From a checkpoint of a small transformer trained on Wikipedia: 2 heads of 64.
Each number is 128 + 24 x the weight over its row's rms, rounded and kept within 0 to 255. Layers, rows and columns count from 0. Numbers have three digits each. The size before them is the row's rms in percent of the matrix's.

# k: layer 9 attention key, 128x128, rms 0.183, rows 63, columns 0-127
# v: layer 9 attention value, 128x128, rms 0.18, rows 0-51, columns 0-127
# o: layer 9 attention output (transposed), 128x128, rms 0.219, rows 0-51, columns 0-127
k63 100:118097133081129113103139157137170109129138115139111142147184139144132128126123122162099095096089156161147129149164125112129152119168090108155158121129172082119135139105140146144099128136136144169131146152116139070107161129122131147105113133075146119109126124164090158114092105089117078149175148092138150148165121159130126112130169122159126160113104159142109129140093129093120116144137
v0 094:095115144123132121189147126103133132148165147121115099114133139166118122103123088139094118103125151110124152136097136159141111139096121161159168097144095130158138147165096143113113154104108140120089147111105114144134071129125173139126123101123140158146118138110138096134112106072144139129113166071133105125148089138128104084108143123106137179105156122071143123127089105128107137142079
o0 105:103135145137139102120160111125132157135152139112097125105137128137101131102118068120085110097112135087128174131106131150137126133103124166160173140147076126153104135111113122103162136119134107107137160154084127130138128139133162107112123140131106142107080122077098070107128107094124144120114138154126145150124092153133092082124160120106144146069171121088136110140111114126082172128108
v1 098:142108103103105117124116134105130136114115126112118172103165129134170101101129172154128111103118117097127091132104135129121109124166180148108147134131144106082119125115163145129132096127099134096082124126144175091130128173118145128148108143130068099088101121109074120169128116102141148146136087124117098191096133095129139129069099139153093152117151127111104106133132128096117124128114
o1 108:121094075134106126129126119135100102097153131131148148111135138131149101119084165165125106096097114089081135107102145108122142125151117110103119150123131111131139123121174122147142101121132144132140099090154178102119126132116142162166124127117101140128081141133138092181136124092142135158123104094161091171110170100132137097081115167102104148117132126098096119126145121053130113150136
v2 108:116150147129146109104129095162132134140111120150112116126179131148102122119149172134073130134132142121129124137100119070095109102107155150168142088139097097117126132147140123145118079184159131133110138085141147107151127134141168156154135142122174143166126116136087145150130162110146095116125159125071077145145148172091138151155153115131121146112124177164150170114135134130131124113137
o2 112:094109133151134106111145119138120141121119121148146128119171141141137141173150183113099116103106169130118143104088144107086102101103112137156143090126111111102088134125139137138140111164155115162117140072126157119140127173127134135132104133140138138145104104130098139152132151138099100114112133178087083146166097155086116141175181127132106110063155157149142123126132088150101122131141
v3 083:139100132151135128143144157134117125111130160131113178167146120110162127135137107072119118117149160128126115111137145078114143127122164144128137119143160169111159109094131118121104093192109119114129140117140141123085130141117159136073151140140132127130147112105168139157117136085102137086144167121142142097169186174118143096116083159187132135135133136139116147151109122115132111157180
o3 094:135124098139105110148136153124126155110143125087137149146133125085137113110114120104138128111141146125126087096147162126142131132128134191134126147156155207125148125107131124100147107150100149128097142128140146117064158103150136173100107137120095117138171132099148127146153157122083149101122138160128113116168160178096109131141120094179123135090100147141115172154105132125113106144172
v4 094:134112122129123114081130129122111104118126138114114165135096084103136150127109134093150117136154115129135132145129168145127121101104186133131094117114077110081122111112147078111140136155114213136095124144126140093138169112110097155114160145131110129110115118113120108116171129113134123139152182144128083169096144136125136111115158098131135107109092113174153192110108133111123149124161
o4 099:113130121126134136103116128117127107095107098117119169113097091104141100165068145111150100117168136118108140150124189110120129088135139156133095103106080082108132093141116110144155150148108189127150091126140138109153121138120140148123146143123151128125109117136138128135133124128123148126153167124135102158089136152125145114115175090140106107133096118197150128118081101098164113145180
v5 100:153136106147137094109134156152156160162168162090147146136085092091202106114152116109156141099107162130149130136175134169134169148154139107138145139132125088112138138132166093166142164144124127135170137144133131116113148147135141109144096148123083105089126148148134154109163133131083132147109135101141143143136146150095157120126117113143128131136131111146148127101118074087086114142158
o5 118:144132120116160119114125138128123171137145123127142116121070118105188112115174118117144132070121127133175104152155145163127165168183129143137104137127122130128144147127166108152151170112133135126154129128168119167108140128074127097128102166109132110101142157151145175109186089131096103188132147120118134142146179131147156119119147100118134127125107111130132129114147110090101115142142
v6 099:088149112106113149114129081146118101127113144146116136108131186088144120119120151119089175118106093117126121093165146132086111108094120095135189124152124105075122137127108068108127144099113144159181136097175114132141109102145128104125146129095120159122113147167150138103142111126152119137110093140134104143124118144138157112136096138154116114146162090120134157184145133144123116150160
o6 110:116108114088107119125153133138111108127119132133145097133105195107148120157108131098118151082132114149142136118105106098131110115112139104174166089151130108094125099106124094109157145134103149132147108096184134138146121105136145084086163097115128143133114143160143150107105083165144106126119087133099157134134123129167148099159104130117146117132145112128113138185185160178121095126142
v7 094:129113129142116109147118157145136130138131135117123143132094135085137159139141107145127156156122116109132168091171129128109112164087074122136092150133118093140161133131119145142111157120124117123153123149116118162119134072114136105093111124097189102161135089114153090090112155165119081140116108117107198082164083139126118147150143141106161143116091092134132119115155100149127096118121
o7 110:157147132134150127132130162149143175146096135091104152096112134081132146136164108152122144164129109131191135116171111136122113175077129156149117147144117115117162156167094165136092147122124118117123137130116105175112132090120101097107114115123157114112154103106124126104093126157148067116142100147064169101119081133144124140119120123136144147140096111112129125114133117145087111114098
v8 101:127156113104076117137128174137128133139138124150148112140134118153088109113109121113119139110153104134113152121118166135150123110122178122072105103114111134104087123110157148115122182110115171110099093136094112148139112122140097109116127153139056097088097101127095118077155125154142149102128107135168072163106092118145118107137143100112137146141121129104103116141094100150148141088138
o8 108:125147117113122124120105129123112110134130116142106109158120100140082105087123142121148157123149106133096163098106154129141099101157105111071113068120103092131116132127142112151106158079105154101123096126087104152132090135146148151100136144129101120133096119145110115098140118127153133127113116054170118138100112098160140094114142120116166145179102110090128119151106125102188144132158
v9 104:146135147103143115130123092120111107118157121147131121112087168130153086092097148206111177133099119130177148115153132152177123132128104141133183096103123109129109140141069118085110127105169113134133143095126112108146109124109100148129141115091143117107094158121138121112138134142098136178080155158115100137123105140109106118152143142139099148146122082132160111137148153138119153152147
o9 109:129125131099115130138150130120123126125148124156148120125083179142189119109115122165095133134101094128159197144150106117147129130137147094133164102113121102107107132125098140075137099142127113111095137159146115120176093154120097100110152112099136127101079137122136139099129086156104105140097168152099121159102143136170117095145166153144070159137143129142154104135152138141134152138125
v10 093:134081114133090106142134160141121129120167133090117118124115114153103121109131129140132084125140142108127148160130155131155172134086102117142171101141127159146148148130134147136136141146148118103084146128080136086094127142104150145179101121130170151087136140127133107099109136091093146161120119103132137090124089149181164125110143169091107112136139126163117089091112140159127125145065
o10 107:146109135161110152114101132127115155155152112133112139117123123135125117100123127144085077144134129100151158201163169142137191127099106161159100125124121135158138121111118127097127133122148107100095125149073125141101152167145138114142131151133161163034120157125108090090128118069140137143129131128127131086137109137132150105146117150102130115127129133109108097110106118145109139128098
v11 093:096111107120145088100119143130121133153175128135156126131109094118196149135115147118105115087115119132153163108115096135122101152113158109122158124153111098113118179087096145111117082130147126153106126147097149178143125149143121125151113165083069092077148150143097130150122137084125133111131116083144133150117179147152122150140153089133134138135124148095113093121112114106102121114137
o11 111:119109123132162102102132118117116154119145115126144099121114104102152117131127171122118110074120099120085154096131135178112119182147126080147137139157093105134108149098115134151136099120132134144155111136109109157113114166122122141113090141075076127110161157123103164160150119072140129128140139088143152151111195168158104133130159104100117111130124133091112087138145102125094112140122
v12 093:106071137146159163184154106113128137144109117121140138114115121149152107124102103170151113154147123121104112118083149135185142130097087140130133133098154162150098110151086131112126153110113069105090120127131144189100110144112130077132120095167132119139143103126151107117114134115129142101083123068114120135155088102136109139101120116132163145116140161126149104109115138138103121165112
o12 081:111132146140158139167156110124141145159146132108118141143123098173151115114111111156104130166104092098133123135108114143149109189111137144108159169150127174143101163129101124083140123125110107114103151141103098141102131133122116077167099109130080116118127078124135088126122129095139167111098126114067091129129096106159075149114125122093136099095133147111125112117105156136092156127133
v13 090:139098113148132121146114133097100124073112139118131155150134147092103143109142141144119146135123136144160158103120112139083115091118085124160149148141162113151213151149144113173128155111142080126165125174108136158108107155136173112095108098109102124106153150124116129107104130141146077120112106113101190120178142114154169127144106142121147109097129104118129142124137115157110119136122
o13 093:162130108142109150164131158108133143105112145082138133104135151086110167134151137176149136108106094145175114122117106152123118118109129122145170140141151150149185173161130132144107162146134109098151130150137140121096125119129129089155083099151102137090171134096092117113128124129142108122113092116095143123164138146173148161129095143113163106082137115124146172107155120139083131107094
v14 101:139129097120117092128124163117084101116112087117120179129136143094098100130148125164153093113125112172171129132110107151149083133136108107146149140147111143122114175069127094102156101099109116130116090140159125073131146143162163181132151142118104159128102146134134143117165172109123085179148107145139161143133139143150132125129139169132114140115144113107141081136120112106147126111144
o14 116:155108097143140133135136141105114126108104099126152130157140142098108118144099109171159080135122108168161121149132121177137099110143082126177121147125155113121123106111105121139098097132112111117137063151134142077141126152197179183127145144151116172118087152114130163102120158120131095127147139115132131110122166116133156123121099176163118169143121110121139089131132111112116117132125
v15 095:153126118118107121130122106127178099145115132116102117119172175136086095109124132143116099148126124112107125115129159166145155131167121137146122123154085140140136139157166118133144153087118157121121145123178129091138143079143138128163138118147133134125125109103110109161138140119100135122112098160116115160160078121135153151101106129069116125123167155092112125168132134136125115034086
o15 111:132108103131115107117102119145132095128121129158105115103145142176083132137106104158099090126074147111123146128089131120136154098151132133169135100136109117124136121148143128158121169101150129140125145099144134083145152073118133130147166143151162144113072094133157096112108128139094102114122107146120115143161091098118158127143140134058127160158139111096130088137119147127131148057107
v16 080:107099129109131127180142148151141148125149109156122132135140156181091108134137117121116129157111151133137140125153081117149144165088132129108130083132129173134108133084093135105084105139111100098123126137118140152095086130107167146072104109155160154149122123106113134122113160135124133104118150082135132085156146197127109140139139151135122128114148212106140097118127139137121103127107
o16 094:106126107133135096136127135131149159117170113108113147138138120138100095079184123131106128173101129099144144126167101170137111154103080136121140138129134182134099148069097101079118132135114082122101153149095144148107103121169143195093113130140108132155119134095121120121112135121115136123095145122101123085152119157116094146152127133153131126109145160083138122133108119179103126122105
v17 097:148115122139104096159122150098150137117154148106122123100077131169114151140162146119144138111120144145184132152134135121115155123102095134151104109103132089122172147118159119172125121182149119132142128172143129107131144169138125162084114095107100102130115138129099178144150141125163130193145163094119149092155122152143118100104166159130165123135133105159119147112073111113126141144139
o17 117:150135135139114128111143131117148149111156137121118162095108136124104141091190152149151118134156146112191109154115140155113180118110122139161093136084148073137135154105127122139129163160157117096150141161154135149116120168156097155106137117130109127110130153103129160131153143125125112168118169135129155115124122163145113113121131151156124131117131067160092155108091062087101130138145
v18 087:156157112128167148132107115149171119159134123157120118123114130167115153122120165115100118117102112127137112103162133103102139131100124136134120142124153103128166124130167111154110128103129181122136144160141177143146178110138115144126104166100108173096087135108082121146138123131131080159123115123137133134127165141155149150109120081086165096115142155128134159125159119150125174046123
o18 101:127119122098140127111114126156137093141145137148127156102101102163132151153130160125138106147120139131125127130113104100087112126116132150146138097124108073127149148128142113179086166136135161098161120114154150138135110097126095140125123150083137164134078145122132134156103129142123081156109117092152155155138136171164154167126120102074139102095144136124149142125135067175141138061118
v19 095:126182143136116135122135093143166161153156141170121145123132107153124104136144149120101138102123139109157144118149062160115117137167139164116116122122126092155050154159103140125081133111117171134127137125140122086141133121138142145117140124093123090100113138152122155125128107162130177143129152118114112141096128095136120164100148127156132161148124082083148141149165086119105090094116
o19 100:115145125115116121110138122154117126136149142173128154134152133120117132126167136083100160071112125105107183105106055133106122139167135143110147164149116104133070170116146117156123144130171135142133154126132105095121125119108106138121118127088116090146104141150147130118160101168145160154108172149131134143115150098137133158103146099134112162141166068118159114123181100112130113126143
v20 083:111169127097133152083130118165151124115118135151130100083157158142062084124136133101110112126133112111119130102140148122103162113108148122127122090131079128150134136146115120098154121130152208144128148089106112084143129082137103152155148141139107165121097149136130108155171134124116143121099168160144094154128110125078140122126140101117107141150157153141152163141100140128139103086120
o20 090:087134123117132137094114129132126115113119139167120093110115119159104116149090105098098121100125167117113148116117150103098144067135110112144146032096090098115135113111100109115138135115145149133124128102108140114163131142104140150105144150147141121113066131159125101118111110143097127117098179154152128141157113118086155107161147096129140145154166125141138103157109136150161095085136
v21 089:125155113113112137085135118141166144152136155149151099148145148122136130133130172134144099127104159115128119134173151134147133119127162127170094118146084120154072113126149107093122115137118131109096144096114096141169134097116100108171127186135118133132093136124120096117136102145099165100141115141142137104079086143078147117122111100098112117180114177169166083125136156137131131104129
o21 098:095142135080128117101099131142137118132155148163144084138124116146154098156142156139113098117125174133165169137133160117121126135150127117148071085124086120145121136105149110112125138123103115152110158072126084159153132127067115122122144173108161107137123104184134105130130108132113120090151113115154160135109110108064136111124135116121133149177118164139138079120117162157136128125134
v22 090:125135141138166113097130103175147140190150109090123146105153113170115136124135176159131087127122132165126127155152126094118154124116166124146118106112087141112101101138117101136148097134115119121096150112123134103130153110141122141151112174112151146099123093116131141129135149126093073148112166128128112134112115166120119166132164080095118116114123152165155155096147145139124133042127
o22 105:098117132140169122076111095147109137160142085154128147095130089162171132168112172119109097123104147146130140156152128107103139108143121141163084102104099124109119132130128112142109111131108131121122128086132109123148114137124139129114128157117153122119094090126136173132105131138096072138096160144158123123140086143094136150152188100093096096103154168136171097107120102151114107098129
v23 096:116138132144105134127113131131131114129142106121126116094110105124164133145151131123114126166132162105089098152109135123146095141148146127145099112129155123071167066143162114123132098151127154101124131105163145085158132133109167142155130145151125170195160108101119154132143127129160107155148114105101143161152062140081126123133147129141078121117116143127150200111114140101143123093122
o23 114:117124126136121124129153117137129146131136106137124125090105104138137144170113109133119117157132197087121110142072144087123091097122123150127107144106151108053124089127148143133135126137125154145129124083150178124167125115101152163175128134173155132171119132105142155142141127140125113125161119147113130151138047115113131096126174156140114108128114163106138152090115126093099117112118
v24 108:099203129097108101093133141151114121129122134132117113126134117131104120153112156096104143099117091096131123130125106146158094135138162131155112151141064117141062146105148141103137124135099157143082104118108087080164157119137086163150149146098155142127096136150124129115123113137131132175153148149148112130064116117127134117104189097120146150142114087120126132126121109115142108142120
o24 089:109151134118121130102136117139116088131084120132126127155144128119116122159116135078100128114182129137122147120120133148136149136139112133139091136109113054144097109109119111155132101121147120129145079120095129106167127152131147153106143142132185143126088134156111133108116108126145140125159139115171142123059126099114168113109160102156146182167113097150107079136120103105168096174148
v25 106:111149136130126125120129103131125149132144126128094130122135124087135121100158147101145126094125081094100099097153069137133105133088127108156164165185107105126135149139098082162098102120183112147148132172162159110175132099146105140132141134126172170151143128157151116134114140096107103163158082131128119122140141128119178111129114089125088131120160123097127098140139092128111126119104
o25 121:150107130117125121125148128142128122132111127124132115137113163118159127183132135088154103071135118124138125103138090164107113157088162150162144137173095116130145082114111077186111106114167115105158123158148145106158147111139110102124162135118137150122137150132142159114106134088122109133163080140100130131143133111085129112180110095114116123083158136116114110149133117148082079128087
v26 102:134135138092116142177119136106156132124140135115137124131198167137112122148139130088087092102160123119082144129159163160130094135106126157152107130140168099111144118097138153135140112133092124109118137133151117121098106117121163136083132132141192098118114077143115089109110112126169160125121151143088129134150134121164134114127096138129150170120093141138124168142144147148084113116070
o26 116:130146133121125128117135143157131113138141139098147166076207163096077122138156136117107115143141108106084135120143119157144127144098136158168122107116145127121157133117142128130155154106131152123138172099095121125094107076135141148118146128156152110123104093131117062143108118117196132134129120175086137162137099153126115148138111118117134181100096130114133142147140133085088121124112
v27 099:149144149126152121152128156150106111158116160136133116123111077149130122139121140080093107134138144125101135130155191136138110124142147144119133119114143130092149136144166120136132156091101210115120123135108120097080129152125168119140094174110123140070095109109128108110136108140116129102102164131159119170099124103119117149090116072155168142132114110102089161129135113164100140123127
o27 110:121131123123154129130116132149118106142132131131124160099137083139135164116086115098130131132144126116080137123133140110151115126150106139123131092144149121099162178162153116161137167113126194076146102110099110120092135096093180119137085138121161132128085141113128091115147084155125151162098173108167121168096138153165164133112152087125156140128091118102126124129131102137142152151141
v28 095:180104149134152124146129179126095139122134159105109151095088110163186146118131114157091101137110142116129096129125144107145097140162110126146114085157121160112133138104114122123126144106166125156099125144129093141081078119129124097119122118144101142141153170105145130145132131100081092124104148102169170109114097096106090151159158120116146114101150124116098116078120119104156118120154
o28 099:146144132146156149143123134120122167101131144114105149124133074156177134087108068173086119123137132103152078112160168124166113152131111097152121115175143119118137146131110115122127098117128110113134068144122104136127146131140152132121132121143124117134162156076122149094121149118067120125090142143188135108076138084147102116122157120140116120120112158110136112086106112129158121111114
v29 099:129100114137120144102107112112112136108150131140150097111152124125123120149132146118133131139134155114145149111141062136119121111106083104116107174166148073132188117107115106144088096150173051153118134144138125155176139131129159116125138141182178123167150151151099142118129101119172144147159108127087141122148115084133132130166109150140127145127113142140128144135127127131120140160075
o29 110:157125145147111133109134135118139122101127145117154115080144149106145118173181142129124123149160167129136161096125093154113122140098119080115143149147139108137150109096123102126120137121152100166127195147115116140171156136121113121166148112170130091136180140145110141149154132069155134114164110135068144158143096134129102173134087146151118107119125135160099143135148147122088118139100
v30 103:178096146131097114131130149119176164167156136115160140135127153156176117095141130129158130118122141124125149098111125139127128186115139154119095071105162131092137083124109163156142129116112134092152133115125112166079125114111092098105119153105109104098147061128178154135145138161122120128130156128117110105147145148147124139145134177120131124127146138134138161125173135120118114090175
o30 117:160124146141113136108123127117129183145160133113116153124128119152122116079147165141117143143097109106127143109130127130118114190130142169120110117123142175092151139134114143124162133102100150108147158124160095194083110082134097164119130164096120122136141085137179141148114130155136097136092149147129111113166139120160100119105139143134119113138137155104180156108144133082132125100179
v31 097:159101119146104111109121159129115124145144126106107113111064103126213156137143078139164127126107163099139139119130158149156117157135114130113103114156119103072153113096150118134142137113116150135143119178139103115104156111103167120135111156125138089078146097137159099119160085112117120151137130158126154170112117139096127116142125157154148143106115123094100135092160096116115130117156
o31 104:160150127151156124121123133123122156120124114097109147119103121099158146137123091162138106161114139124130139122155159131158122157131114139117108114175140107083130114142156139164135113115119167154194100184147107168111130106086156144165139145117164107120155135113167132116145088099120109154134149160117139155097143149169135096082122137159128142151082157089124140088156117087124137143164
v32 092:108111144135189131143135125114143153142117157113109142133172119108141130152132124127118108130179152163092144136116136097100125100151142129147130121120146150162126153122102177108125126130166158145115121185159097156103144131144176107108161088138125113148116165166117162121124133089142156109107147170156116120106136087105068067139080127114169136145119099124108108156139142137111118144120
o32 109:097139156147185115141138132123164137104128161106149128135176143078110148126152101092148123097158105148095110103143145090135130107162148118166153137142164187113099160124118144130109134124149132138098165133125105102098153124143168089114142110134099100146148122146107123134148145073118170132078118171148107125112133118090099119126102103128124156155117086148129122165112154136117170130115
v33 097:141177122120134123131113133124174128172131153164147113119132128158121132171137156123176112116093134103141104144130094139175081098136155114126102174138147104131123149094103135091139099133125129112101099146114116175195142124137106151124123149164086165094141128100109115178165118129104170120141105112134116134117141143135086123132100122125140075104105185125144108097106133126115115123130
o33 108:115162143115142096105117126151142110132183161128114125121132098175106132156139151126178079128114135091146121141122126161103082136170100097124092146124129097134142120082085119117126109114099121127160151137118125133180116116135114184094143147133115126146152118151141113183150118102105162116137109071131105152126180133132093157144103130141140122123075135120127070121104118132124109142130
v34 092:131204129115122169106130140155127133126109143135128102138150127118118120155141166104162110143125122119103066152126128150140121171113126115157111186095095144137140121086095106130136074146149188143108131160126131117146121118114071139157143115122149149095140141158137101144110161124134161161150136137129113118107115125092194123089136101100100102129092116155121129131107158139133110154148
o34 105:115162136114119151134135136141144087127119137142124106155118113149145102157115161118153101133194163107101067154145152161113128144106121127164082141096117125124166103095085128137138069131171157105138090131110164120152125110102126140129147111128186113099136114181149110121078144129136159122142138137153126130125148111081159120127136126100112134152111111169111106140125107151133081150132
v35 093:086128129131103124132141129153063138162155145134141125098159095140103085154142130091118092121160127102084119149129169084126112127102147126079124111109157144087153120090107166119153122177104137137099118113071112121121098105131150132124141144135134116131148119137106125101141124131127170095130095127128093113107129129164097138157136117146102153121077147133073127165084149153124127143096
o35 112:109131151164129134092136114139074138169137120144121111106170121098097110126127145077137140156166134085084130112139138117132124119108098101107102097109161135117151111115136129120150109114104166139094130108045091165123119132148166162105132117131122099143143161143092106129161145093149155137141105102131112103111119140125144113153142102129142138152078126104088117192107148137137133162133
v36 102:082121115120125104094136123132163160162090097168106116153179122122158174133114128115174166180117167127132145142133117114139125158133150133102141154121108145131103085144159139123113155130062116117137109085116168146146193119134117111151113150131151152129115086100144135112139105137157135111184095116109089130102113143131133161118139141148133090094108114130117134124155104097141151132139
o36 116:121121119131125079109119127120140135140108102114103143146142101132133142142124141114144139161134154140102165141121132078128086136134126143064145180152127156149097110128155135139124135151084078161146122094135161145122134080112112129153116145112151138146116063134170133156144103152148143132176089097105132117149116137115138154088144166143122065134130122141116116124151121125153167157188
v37 100:147081136146130121154128150120094134112138143140119123133094146137101140126089123085101145108147130151166140099134094156129113124130124120148099132122148138128105110117126135129117128140144130131105138142123101115131093141135119159085156095137104120166177132079112132147129098158142171118156171077157181061133146091185133153151143116143115127110144122174168159104083121088153155133147
o37 114:153120135128118139142136126126133135121121149113090138109125113128097116101121115112097165116158141102134124117122102160145126137124144139138115134114122103172114124104122125102129159151113142102086153135130103097122111142133104172096155091140096119153208139070095135128165151138113180120161147108161179110121140123152123170128163143178123114102138142181171156093094121091171111112117
v38 114:123146110121108116106124119132138129111164133142115094151079142111136133121125133104137158129149092113148121116127121146151174135115138102108188138131124115131105176156105123112096117122196129123141150129116158100177126128131060156103141109097142129133166148112102145186112191112123180143154078126112081110148139162155119117125145138134099115134117135166136122115082155146143118103129
o38 124:127102115114095098115113128128131132125139128146120079169065149158138118114135158107141104091144129112133144156108143154103158121122163105108151132103104087133104120135104146124138123119171118120101145165115144092142128161156056142078148112081130156100156154119132156148120143117130158138169113136075126105161136145137094105182154138120080111125113101137121111129095130150139105099103
v39 089:157101140126141131174119155123129127166115105138129139144163111157160136136092114131184140135167131114102121156102148081139112121110126118089128129132224165112127087133117120121085124119128112111131115159115123174119149112115122124092142129128116148105168091119158132102133135146152137118126078158129144101152123157154085120145072169141107101100099140133093129107149149146161133142146
o39 102:160136151126122117163110122122124129162144123101122144162139114138137137105093125117190130164151095107120117161118127086118078113134115140097112122153186183093132094141117143116083095118067143114097161143122112151108121087152120160122157105114100136126177104120144138136133160109146145120099077129101128109147093142153111151136103165141117086118092152086131139130120154136143139135145
v40 114:112106133101116103113130115108100082108110115104137106127094163158170129116102109107120164164111135138139134116109111183200130132131145140088126124130136120101146131080097143125162112121122122163158094123143120116091134123093141145102150159159171129147120121120114126166114090120131081135113118158100123148166186147130134122178176118131118117118126140147097187154101127134097142116121
o40 129:137128116128104098133147112109125123113104100104138133090125160131126139111112140105114148212099108142116132112124123178188157158117153096113150122129159101093134110121098149127159121132122128180158095165112146108144109116139147154160153137161149140160101148104159143180127065125130123124120142135088103143126152161166140120141169113142112125151104153159150163123106105111107167121137
v41 087:154125158160122134128151116099138154108145158105128144130144085140134151138144132115182121102139176112132141130138114120111139114151158171098139171150128133140105118127124173162112122140156104120110116173107115154108138149126135127091130090169132100125129148127143154130101089099090156121163158122150079111136195094119095114117115106147125131129126105082113110146113102143087136206121
o41 104:152147148136110127130118118117129126115161142095126169101155149104128127113149127098187130096136125126120129088177139149118155164150169142071143183159121181169116135125147121136153124112166115117142159168111118124108164125142129110134117129127103083153154142141137117138170121093086175135126137123160078134122168144109094143104108076145130112103127109137124146136125111123127143187142
v42 100:107149123169120121137133102114096123141146132129126143130145125143089147108129133162121127115121074148154150146085048133111111102140116157149098176105126124121065134144090127158156087142113095147096125146124108147156110143146133147135117103120091093138150070132125149121116144139126109105148177089139131120093164100160108150153153137138158114105134115125158079136173101132117127155119
o42 114:126135122153131131123142102125104115151161128137101138131176158141110150130156157120136153093114074146106138101136087161111135126129127163145105188124114131138095150144115118148131105152131119136147159140148083125149114160130116123120124103124072117156176066112084149118139178128144143104133156094176103122086155102117116147124123133140151109067158112159148110117163116139107104159110
v43 112:094129136120110143134116110103121129115130110125088096137106189106154185098134062124128125104093083075123112132133168094120142148088140162153100102142133125122131137173146121115117110089113158112108119116129118137154100098135080139136126117131114144151146130126161103122112118101116133170156129132151158095072110163123124073115113154140115161122135104121151077119142134135158126169126
o43 129:119127159103114114142133120118135139143148144126093102170119163133129131108106046142123116114129133094145137114139143066110144101081170181157110100117082100126124100142156142130146094121111110130144119140141154132117104125126104136111156160116113169116145104102118110104098120121149119108174102144158183105088130127111119069118069149158124160107133138113110124128133141163119106144112
v44 108:169168123108111115146126094135117111131152135176126131134139105133080098141136145133146122110127122091157157099092112107130077105109104152141124125117133133139160084149158130130081132134154139075133116106114092127158124123124094141083179177132094154146094137113120136118178122169142131138119153166113114082174138148117123121131112144144143172134104093109172160125111145123151157111149
o44 117:136146129111096140152150134116128103137141149142131139135139109121118132158141151130157121126146139134184187103065101112095058100123110164098140107124140116117150101140131131109099112123123142069108144146120090126154108133127089151104153168153105144158100126138101145102162160158101118090110142140096133135147113181129149155117157144171130168107132116118154152135123147093164139113162
v45 101:144117148161113126154125115089135168129113110110096112157094167143100191097144119148122143125113116113163161124120105134110109072115117161137109092102124080157108134165105153157190125106121127090131111159120107183115137149123136124101103096148085115128130061119119135126118133139106103117128166130129124147143159116131108105173128132130157118131149125135170113087138094140119144099158
o45 107:148149130135137136156127119115137169115148138105096147124130153153080171128156152134142135132056084123161141109141113127124117111119163155106137104109086103130099184143120137165129138130101104119155153146147097133105093151119107099110118130137078142152161067119116123135120136139115111139124135120153107153127141124129093103122085127171150111112156123127190164072125086128107159113135
v46 097:115154116129095082104119163165074129133126132137161135102128116115119151137150136127114159152122112138127123148084133120134099124118116090155107124135102155060152128107106093130118116125128157114153125134102108118156122113133131143119135157098126199110153096127158154112164144130152100112128122110114138124133110150151124142149173110153184092074120105165110168085115118133165103128185
o46 110:123130109150141117118123137135099162118099097114129127142143100132125148144123147123136132142176138146135115159083145129112082109125077119160099121140139106081151105127085131131122096142107147076165081126118112143158123132137165164086119130143165139122159112110109198118114130138135138094118130141106153092134114120172144098153179145159165074092080126151130114115133124137149099140157
v47 094:125112154121178148169117097098119132111117134087118128099112134177147139127108168145114137140119175107137104128135107117089139091118125148117132127137138112138155113153109175161091127151117098143110145173155145111115115146101179138107124090155115141163121181123079147140085087131132148127115124086117141125169155091108125133119120129116138126136159153089154186137102141137094154122084
o47 097:118142139120124130138151112144121122098156142100133170056133153122134141121154148107118144148107170086156147113105097126124178123127158113110165149127119143131112164116143133126141166154153102153112166133157153105137125111109126102156114092139101117172132170100118101165145118121101158159082131128133137164120103143129124155124133116101125105093194146113146190123112106138089154110089
v48 101:122135126148152099134135114136157062138111142161105147102100090142156130157105090149118119112135088115175100146094103092131118115143084129118138146135145096154152098178150133153096150111095171121123132143137122131101164098131144142134171139092104146101111153127099124134111102126123134163111119162110152146139108112116116162127121135136170172110137071126120155124161152129158141070094
o48 116:117145128153126107136158111144111102124125126150139166111120092134153156146089114112121120115134112131153145149065096050130118099153114147138147145145157064132116132153145187178090152123127143140102130166159118127126131109105078132152128116119109151119109145114095110132120122127108116112096129181099162147131115148143162168091137129139127156126147085119113139128155131116137163071119
v49 098:087135131113127132136143162170140124133117143162120097162106142156160141152127134102112144150106153127139111110160149129165139188092127141153177093126172141139080114101092093096116144099113109130123135119098116157072127140101126099119084138115173146111148124128165062112120116128107142094129122105139164099123134173112119158129113147155163112136108129116109099102138145134134085151151
o49 105:111140121109128092131135135142144154150140127093123117170113112155158119113118126134100120151142134135145112150171139125178130182088116147142135124168174156121095143108092110082143119132094102118107100131096118165056125105088141142115097115107159107122166123129143082113119082151145142116130117140095176105127145145150111145130115128152143115135095148073117101117148118190129126133149
v50 111:118164105123069125119136139169142095126119115133123115132099100118106164178144103119161163119120142149158064141106124134169161154140094107131141136144150120159081137133140135100116173091147085111154113117143146098126162156120158127117119130133138178164132155137142141133134124125136130155158066120132172145148087130119113159126157136141149068126127111116119131079159121114135117105142
o50 126:122129109120114125137126131143133119154128105119150135169093116156109162158152095141154124139123162180166082168101105121136131153131101127096108158138178103152079106128124143106095138102149080141130073160147145113133144174123157145122118142142167151144131173130150153112111106138149141137160111130088159103138095086157114135123117139143136085145089079098114128089149133143137134102140
v51 102:175178131103098157148132084100114151148133128105136093088148162170122113136124163157151166154083119082138117146150160128156118102143128149131063094124165087086178135133120127116132116138125061119148099132111107127150136144114107135110105126189110141122107115137107154120149123137121142183109117125125110143127105116136097088134121116138109119121108117154130116135119120135103102170128
o51 113:142154140097104144139134122135112116153179149134122136100121170176133125144171134158133136193099132083173132116145122117112155111144142081089091083093161099091170147112125112108141121115129080126176133119120158146177114139118135147116153136168127123145097102155152145122128111126128135166114123105129099132089100103162114100145090120144124135109088105149112120138132116106124111167132